Each number is 500 + 50 x the weight over its row's rms, rounded and kept within 0 to 999. Layers, rows and columns count from 0. Numbers have three digits each. The size before them is the row's rms in percent of the matrix's.

# down: layer 2 MLP down (transposed), 512x128, rms 0.0951, rows 88-112, columns 0-127
# up: layer 2 MLP up, 512x128, rms 0.129, rows 89-112, columns 0-127
down88 102:453503439523537481561422538458511532456501573499454528503591576530574506464479469571567503510540552560569504375568462506523446577441467488431480622607470510493556499414497436504481531542547515513562607492474474455545591496587541513588445439545543548501498463536473533401507490533474505501593520499445598454601474456495455558560438500494446407499448497501479459487555558487538459453483
up89 113:412497518443475498473478549507487540484623437613523459448450549412373558606542507562509457448522481498478498546530498648506519470520568485464546530487460464485487488561470468499448403555514533563523568542613436443551512543481456523575555559538425479523507517506469458554535448491556507514544577428512492584421501520565530509478596467526506541492495514572425515613497466486441470468538
down89 109:410448543523539549571525587508433445479532537499555405539466485567417467627380462508473533513506466548460454393570451578470497482506510522527580528466533476500525509505401481472491483545508482421490504526436502465496447572451502460476487455538465498651506490549538488535489481443490527507467521513516628518544574516481512467562488528453524581590484504563564636441497509422516456529422
up90 115:526547520440471584610585440450508512561517489583499393437525443473495428470474568603531508447504515459529379493510518449478576481512534548496487555539423546551624545473432477469522542468372481493478521543551472556520549417446472458533447411528506503392432472476583487509495481498477453509436509480472479514393568447528529519455540481484475596511575479498519530506422465495527526597511
down90 121:418459556480504616500503529465462441541532491481466480484469520437449504472466460487462474490491429641586476506443502569463542515540521515376501596569449520600519406530480438424476565498454595510483426497447498647457455462515446487485513492534579508540538485476467566477538474422450485432520460487445423541488453529510503657538491562455507546500506482536482495523462517514539461610538
up91 090:480636553445546482531488466536485522444508568540348462492512581617389432519536618558605489517441551433439487479475513468595539555513489532470454544562519544522506457531502483611512479466515598491496562478602547475400435548441538459484515428508502504527472426428472459500469545585411535488517485450498503474556490475535478475440479481492481509445509531489528574457522525543428509511505
down91 088:612452502381549543490509483505565418461445545557492504539415518478470445490539508448484570548481438511438500475615467472615485499420481555476507473522574502552484480523456469521474532457569394474502435522519515537509462512456525523602502371459476419579482528387534517531515495456447457461505512489567485424515462557496409504570609533522477592448512544451519508530630526487515463497514
up92 122:561455544497507472455541602549524400431454571472455560533481445511577585389519411519498442487512367605478495527467584489562468509529499472430554492441470534554439513559548445524474436453451567506528514612424533528519489595482536449447494591545509437436516459490459442523485471456505495400445507550554486456541588500484593451492512496477456491482517550453410426497507516537523540536509
down92 113:465507459450489564483438462456604488468479495503429521529515547462473484556484475347501544453477427508518378417510429515475466406435509480411419517470413383495488475428532479511504502489464450514444498439527500544486543525460576458534497599438559483483495597533635562479452449445480429475505485526489522439553546468512571513463542533454434465612523535518564465587478550529531516516464
up93 109:450534538568403530469412411446538556502511478558522498471491486481502595503466485456478524425437387429463495533505471474501540466474449537535560585538516479532434538469566518512394453489521433528404495386436560473473515475529458429385559518571540551507533437518465495457411389461485555437559491604451439538548586499437500506414502508527522464507509442468431443519514535449440480530524
down93 112:561442511458458549535547523536529536517496437521569422396517484477555454470655498504473508359482509494472503413481599501525459396458446537423461595510468509571494440519514413528487559528494520519420468461499524456529527493476467514428471562478539530475471509445455429511607480464538503465617496545591468457566522415501522491483503501546477544430501432532522447645500493562488480503442
up94 090:578471510622518526455539581469587456489521519524500401582588516502452526455428524518431429536470508533550442529464447511434524477428499561451477482532464548500553509425418422429461633488470511605579476566503474531478469508497509433433439489458480518517421447438429537362524502476533556560475613502505519519455516510478477427543426438547464499447522472527552488570452483507452491493448
down94 093:584481497542414492536498570434493499573483398540475453461468451530533616448475427552517455551534476444515546510527422482506502495495465546468463512615461499454436593466470508534473523535466484533497453531588541506536487537460362449429506610585544463533388489487534434520411517482538524516420445471500412494525569510542549506457554511398463574473480572519425488503546555586512573506486
up95 107:439528560421579481482565509463503557442508529564528390475491478590589538472497537485495520457396499448446532595423502456498429408518433367486426487470519534514415471509456474557502530565481499422462457497470474503410517419490532405489545633496476481530424463442542533496477446559433469475593549480539535524537480538514481579502614500456513546522548522470465477532519554494440547435483
down95 100:476499547550543479524453509529540485524499460524514502555508444450507504622548479533463476545409453630441532440486474477563530571426580531504437599485372426376609486492478544493520468443561544497498505599478443502527445572485555553541431440549535383515526516570500559463466451499537555479493547517425477523532540520571554473471497634529499563478465561517525491462516517467524518520420
up96 102:437360542554449504458503498552591513577478525496492524513500451524395564497507554536558506563477552405565484513510428614466550585473545551545425493473463507483548480452366405559494506481455541546456514543533554574502548557481481534507607500521412489499462450410562565516541460476509488516489524469505451414432522423526537434534448490533491557406451561449467517507467548557487459511569
down96 098:561496538618477478386590514555562603472525548487500414545475521478520471510510450447571622555475428413473468489518510524432402442472503495543485461488510571486466481406473432476536509487460502595484433499473450536500469544426498381582555512497460518458585468418506478491560418510528518561507529533387495431529537480489487531619444501512549490464571535559459550485457542466442516513471
up97 111:534430433461456546500524520556577477498482446502467463529502560590515468499482501572510533470488554486484575552532486479419503503513489471475529486552401511456542416551468491527401546537447564523414484517426592467493514472510470512533534567358518481430573528443440525574556538555628603536418527485581558537461539485502462461447593542478424495457526414556480453577418557491511484487429
down97 152:414522553499486551525563512488387556528500468521479500471577491516534425477518470498545543448566513515486391378494510594488532533503509615471505421391442446555519493476502555445554474513529598534475580490493487401600540489483424497393556559520475426453511507525467510456510512469523424512533492411439470425510536442449485572539460566464487526477506483528496508610598460582454464445478
up98 070:499507434499454469462536509490476604519554467562430503553462456507518526495539516483460413392594522450413464604554611476448582457477578490612548456544530439544546427445487481471408487524519464544418451456545458493548521455488411478496557445558475443490518534381577472474459581534466508421565445456491503466447515514508529539483459572491511497503487502503525557465556412417465504477599
down98 061:577557604532552576504454502542598412472492510444523458416532557425425494516555425521438504579475526503464479463502473584506450440526481602509464495456494479379470465480515599436495431522486449524459446482453530480588535510468526561590448532481569514488492493582535474570461458553593492592516417515497495551530474445540499504564463465528456473565478487490481449579477543452373555579480
up99 100:554478527595543503423585566610535534564489447500512442502534500490561543363447498497600452407466505500470529542524524498506591475487546446481548478471493449548535493429467429564458549504566489451529503484489581505499534529476499465606540436474563487467454439439467414412594499473445429439590488419558610532479496446539512490537568404571513522456470475461507475537526469568550486477542
down99 097:469491497512554502495478576426569484499501544526479563519482570492579533591491552448485532531541583520455539492517473514479415547388450523564467547489554458446530417461503601385475536542533463491451559497494459443487431548516454499591568454437532570535484477535553459431422552408526491473496526574412516488474434521493451416486525509600557637445508501489489539437635493520489502553519
up100 102:540406512526494484508527534475475544501534412479530490563560465483434492462544500530481470455479568446462531511479478484532555530467507572477528555532481562512517518527510430465543517469400578420439508422568552488424457571480486436443481517550470514560494504459532521519490486485502520602415311616534420577452534596523545517537535474452498524489551435530476424520510448519576653508416
down100 117:504576576447517503504591509540397486541550483507532497496491452502583475444550468555534490451495510589444580403507483487525473574471492563506477566583469499474584537570463529515463447523560398556520414402604380513475500624486434470544498525447559454537494475520625522491430463483511517516528484451509406452416514554474505498476588453539511514501483467617497494512556565506460505465473
up101 114:567478411560477450518470574554418445450476597497489499522527445602452517442530537508469408467534542461397596479465572535517504544409537486437460490535499489555475467528593431531538536569510529583633574516563505542526508523485521498497537536614431491474524572483532555422498456595485487506553538447460509446576525464610537456512481483389483501439495541546475471537491490420528538478525
down101 094:529397527509544500397493460513463484637564511504516423476458417529535586531550467534616489479461480503458515498464422530507558481539574567504498494484492415412499492483505487549534429634579491569419428407482458443477416523499495448466448412510486520561468523585527519424545495508476604465518546448473429414438489471455534459598546498529503523475512515483579484486482413474518470494458
up102 085:450439590499520486429496528462505472554381518492532579516511520532482541550617540492438473478556493461552519577516547459532379522525541525529400480488461587538580472492481519425482489499467486519497427492488544512530379513470523567492589462552481567613470421557560489500512520519679499440453470537494557514491521539431506521445494473429466458536553519549406426473507509519457597515514
down102 085:554560492497425557474548431469525475481391466488482448495475440523420494481461464495499543475491586482426498422444508535492512511500489554417514519503490602570397515481487486620481567480426420552457504525522584398542479593484507491520506453552446479519532459527477558465468544484560498494585522517579397537375461460501527441547507567504444585575516437424453434490473497587566440457546
up103 095:518423523486423546511526516532515497549461522416461561500473519532575493460526541390473521524395525454507496478526568437549504514532454595484537571465494483454458560571459473536520495435573608532456485504421491444437536480521500538501490488442519523516545456564450431446473398376601478566517468606501448491417529547431423586458555476512493448524527592492404449448541491449447568478451
down103 109:465491425560411466549467451417530460473485496538393495597559494476611534576423421473471496564498455514505615501551493485500515515522409556505472397533479450511433506502465488439521498506523472457482432489526526561488535504568510374533325401527407537469534510471520522508406549455435601517529512503528538443495504511566508494493481494465576497531487523412598478539478555497526527522518
up104 083:434472467469451412420467524415461532537481460582569511515462505499487557509416517511569586603489537565544504510517469527472553514455583431508484494474463572560384482403437541596510555472512542567418506488611551475527524424535575502489552504486563476475484440483524628546525478480477546479487537505434502471504455487517454477467536428460483412534555435462539480388527407427457514507435
down104 128:531504518556447524504482434620480459436479492566581457519428533456502573429483500494564453486462456515512422536497458401511495514528554478420507575559443589488415440561538509515539478485433501550486553405439427446505524515548559499507486514456473513531579542461484508499461472538581491479503503392498478616492449525485597401494550583488365525494440478493461403445501489441511510462388
up105 099:542494407484531539515463462500542477581541569441510480452430464555498507549450575597509499402494450401539499418517579439446510521528510408484462489486504524345479542441358490536411527528499484570439468495541498526457479504552487478471480553552463451450509505434407526491510523558511515544511524503482453616443599639434505478476472439574483460519533503452482501504476523501472395535489
down105 104:374580519452553489467395404510453534485482514486479542470403455585479510519425454495596526472476462559469471476520554500494509555475439477506596437596505448451546559467441483500547618460499471458512480483502491488553501473449450382413489596451482408425550521475428526554472485587597443558562458408404492471475528471492490519499445434487491470516473556503477446470498514448537473445538
up106 103:481395442434464553453440515474492488406509580551550516462450563508482549482494506526519463503476554530527487608504553536486471535437435436554393605565451448414555465562477500488440472405531460495541585528564632496568450547461514497568464427522517554560540412482509485445517487438421546546543462437472423503583474494442500443496455407421511442464520493499505500475463473512412493456546
down106 114:436526493512497441596559435511483495475447442460518536535558484507504513516498575507515511423496487572458417416536442505561560524511532533485446513411512417410485543566469432559603489461503429473487407503460515547503550531437592499502531498492501574401486457578487492512454528477439465527596397346524460488525537496498546474582456532377513387469476483440451489529501539469473473584515
up107 097:554413515506530509466481431518475458539477487514475614486473485477518537436435518519466436474469539428528579508438566478501499529465444449493498522441492517509484604466470483574436541521587489547544562501505482532442510567458471555532544610606364507528447538597446500502495474545580462588540544561500467517514486544440446575585573465582404474428566460425571495572515450582513470533480
down107 099:514484627539454493453511411626482458438428575479458492524546526472554492401544531480521571501446490517474569520549607531481508546534503551519548518466445454469510504482475523471515561587425516558565451563536518475514495523507457412552446468391627486429444559444420575590534514485527473514494546477460538446483502456539378520488554504516497524432483512407448447529564436475535554560529
up108 093:517467485580502425556405545528510519506422457501446486377508618462486430523541437435536494455516485559511452459494450471455554537549519438465519550463559517479408582545436442513550565510435481419421475456523517506473523462519596375510526482491506570526519577530443479490522433565543654619508447481554441571485540519452522526577497522509491506498537521492518420465586474537498519501552
down108 077:500537515470469572484555577570507534471455557533482479501513530544512433621518538538470498510569419588424494582513519579572485377503609435480477502481509389563590447486536502464436487527588481577520534607526481588548548447445502473547605450508488435544487503500550504504538573545467529543485445427508468435579495519485485571465518575559479463479456540542463537473536531490517562470400
up109 106:541479418489564526495597472553597496459473460476458484535522445534431465541488486507470553500516483529498465521490454441486577486429380555439494461506483546546545484454414548499477500414530519486419421409479413549472473362451434532515638542477544548464510523472576454441484535555424487485503619497529539502521511459517577372485522492438470547417496496431507517596464509519475524434521
down109 096:498458526550508536446487464488529429518584424496465608537511529460571484483486508493497513466489443646593529418514484459545438497589498548473482501586401541511494493458486387570507442429531422502498499515462505506454518531496438561597514550488480570506488548408583593402441443489487474566417560554507447501512542583516489509427497523503509597489613553531499457475551492545519499524589
up110 097:478494493407451509509475528470412581563575458403561423498559552514540510548487604433536571509403445476485510538447548485445499460497484540457482578593507535535447460443485528560475509572450456481496449562458562519409406538537557478531521510527514446461533540517460473499572580442495570458465439530489507495486505458516456456496586460525499568564512477442416506586446454609509354552503
down110 092:495469568581449496484562537579644537383457599567479472547527537526612496437514458546484510512537500534547519523569507470516486494486432468447509498571547549503540534526494473554599552493557535545568452350521482506488520454497496432561568448481529491568502422533423589555524490533531407471462433477480454513422505445481468501467541484531449523545495411518523568578407535593501504515506
up111 101:447433554502430497514495484484530509498577468505527478463454521583486521557489513456541557578511442469497510506569561374458530506451459415521493614579627509598496508533483470514495546462553502490608559500510504510512611476536497466439480410505518581524438539442515528497450478537478459440418548530552509404560479474492455445487593447487587514549492466453434433534532525494439353551452
down111 104:386455488538405604480507437541446518561495623437431573564539584451502475453491452476432437445517466462527540472444478438513478420645449519481479467499493514495560452525502569550527439491532499474564539481448522442469475522401498483487532550552539512502442490501570527613528538514440479603465523537533530448456484512506568471410576492492437508420476574471450527517562465547531477403533
up112 084:459440524449609542514544562400515411472532510466426449429592515589549504532552457460512469554421499511580503485452500521426508516474517551573472554524488557527414462589485533520568570404538499511502459524488544547432536505485415609491509514532553545564503487537473544600461527542504518554525470510542570494524518549448420511474492425509488517550465370447618543580542541576545467514488
down112 100:447486456527551538539527617532536462455490532508450456494568503607485430517440439580529520520463460612504546430568440528515487521477519569638478507547456525502482475479537525493585533499522472557397486467478472503542499546415532458456511469589564524506470443442518466477465537463465570553535494616584508489523616471546489527416571515519489491499555383511463665516481521528529483467512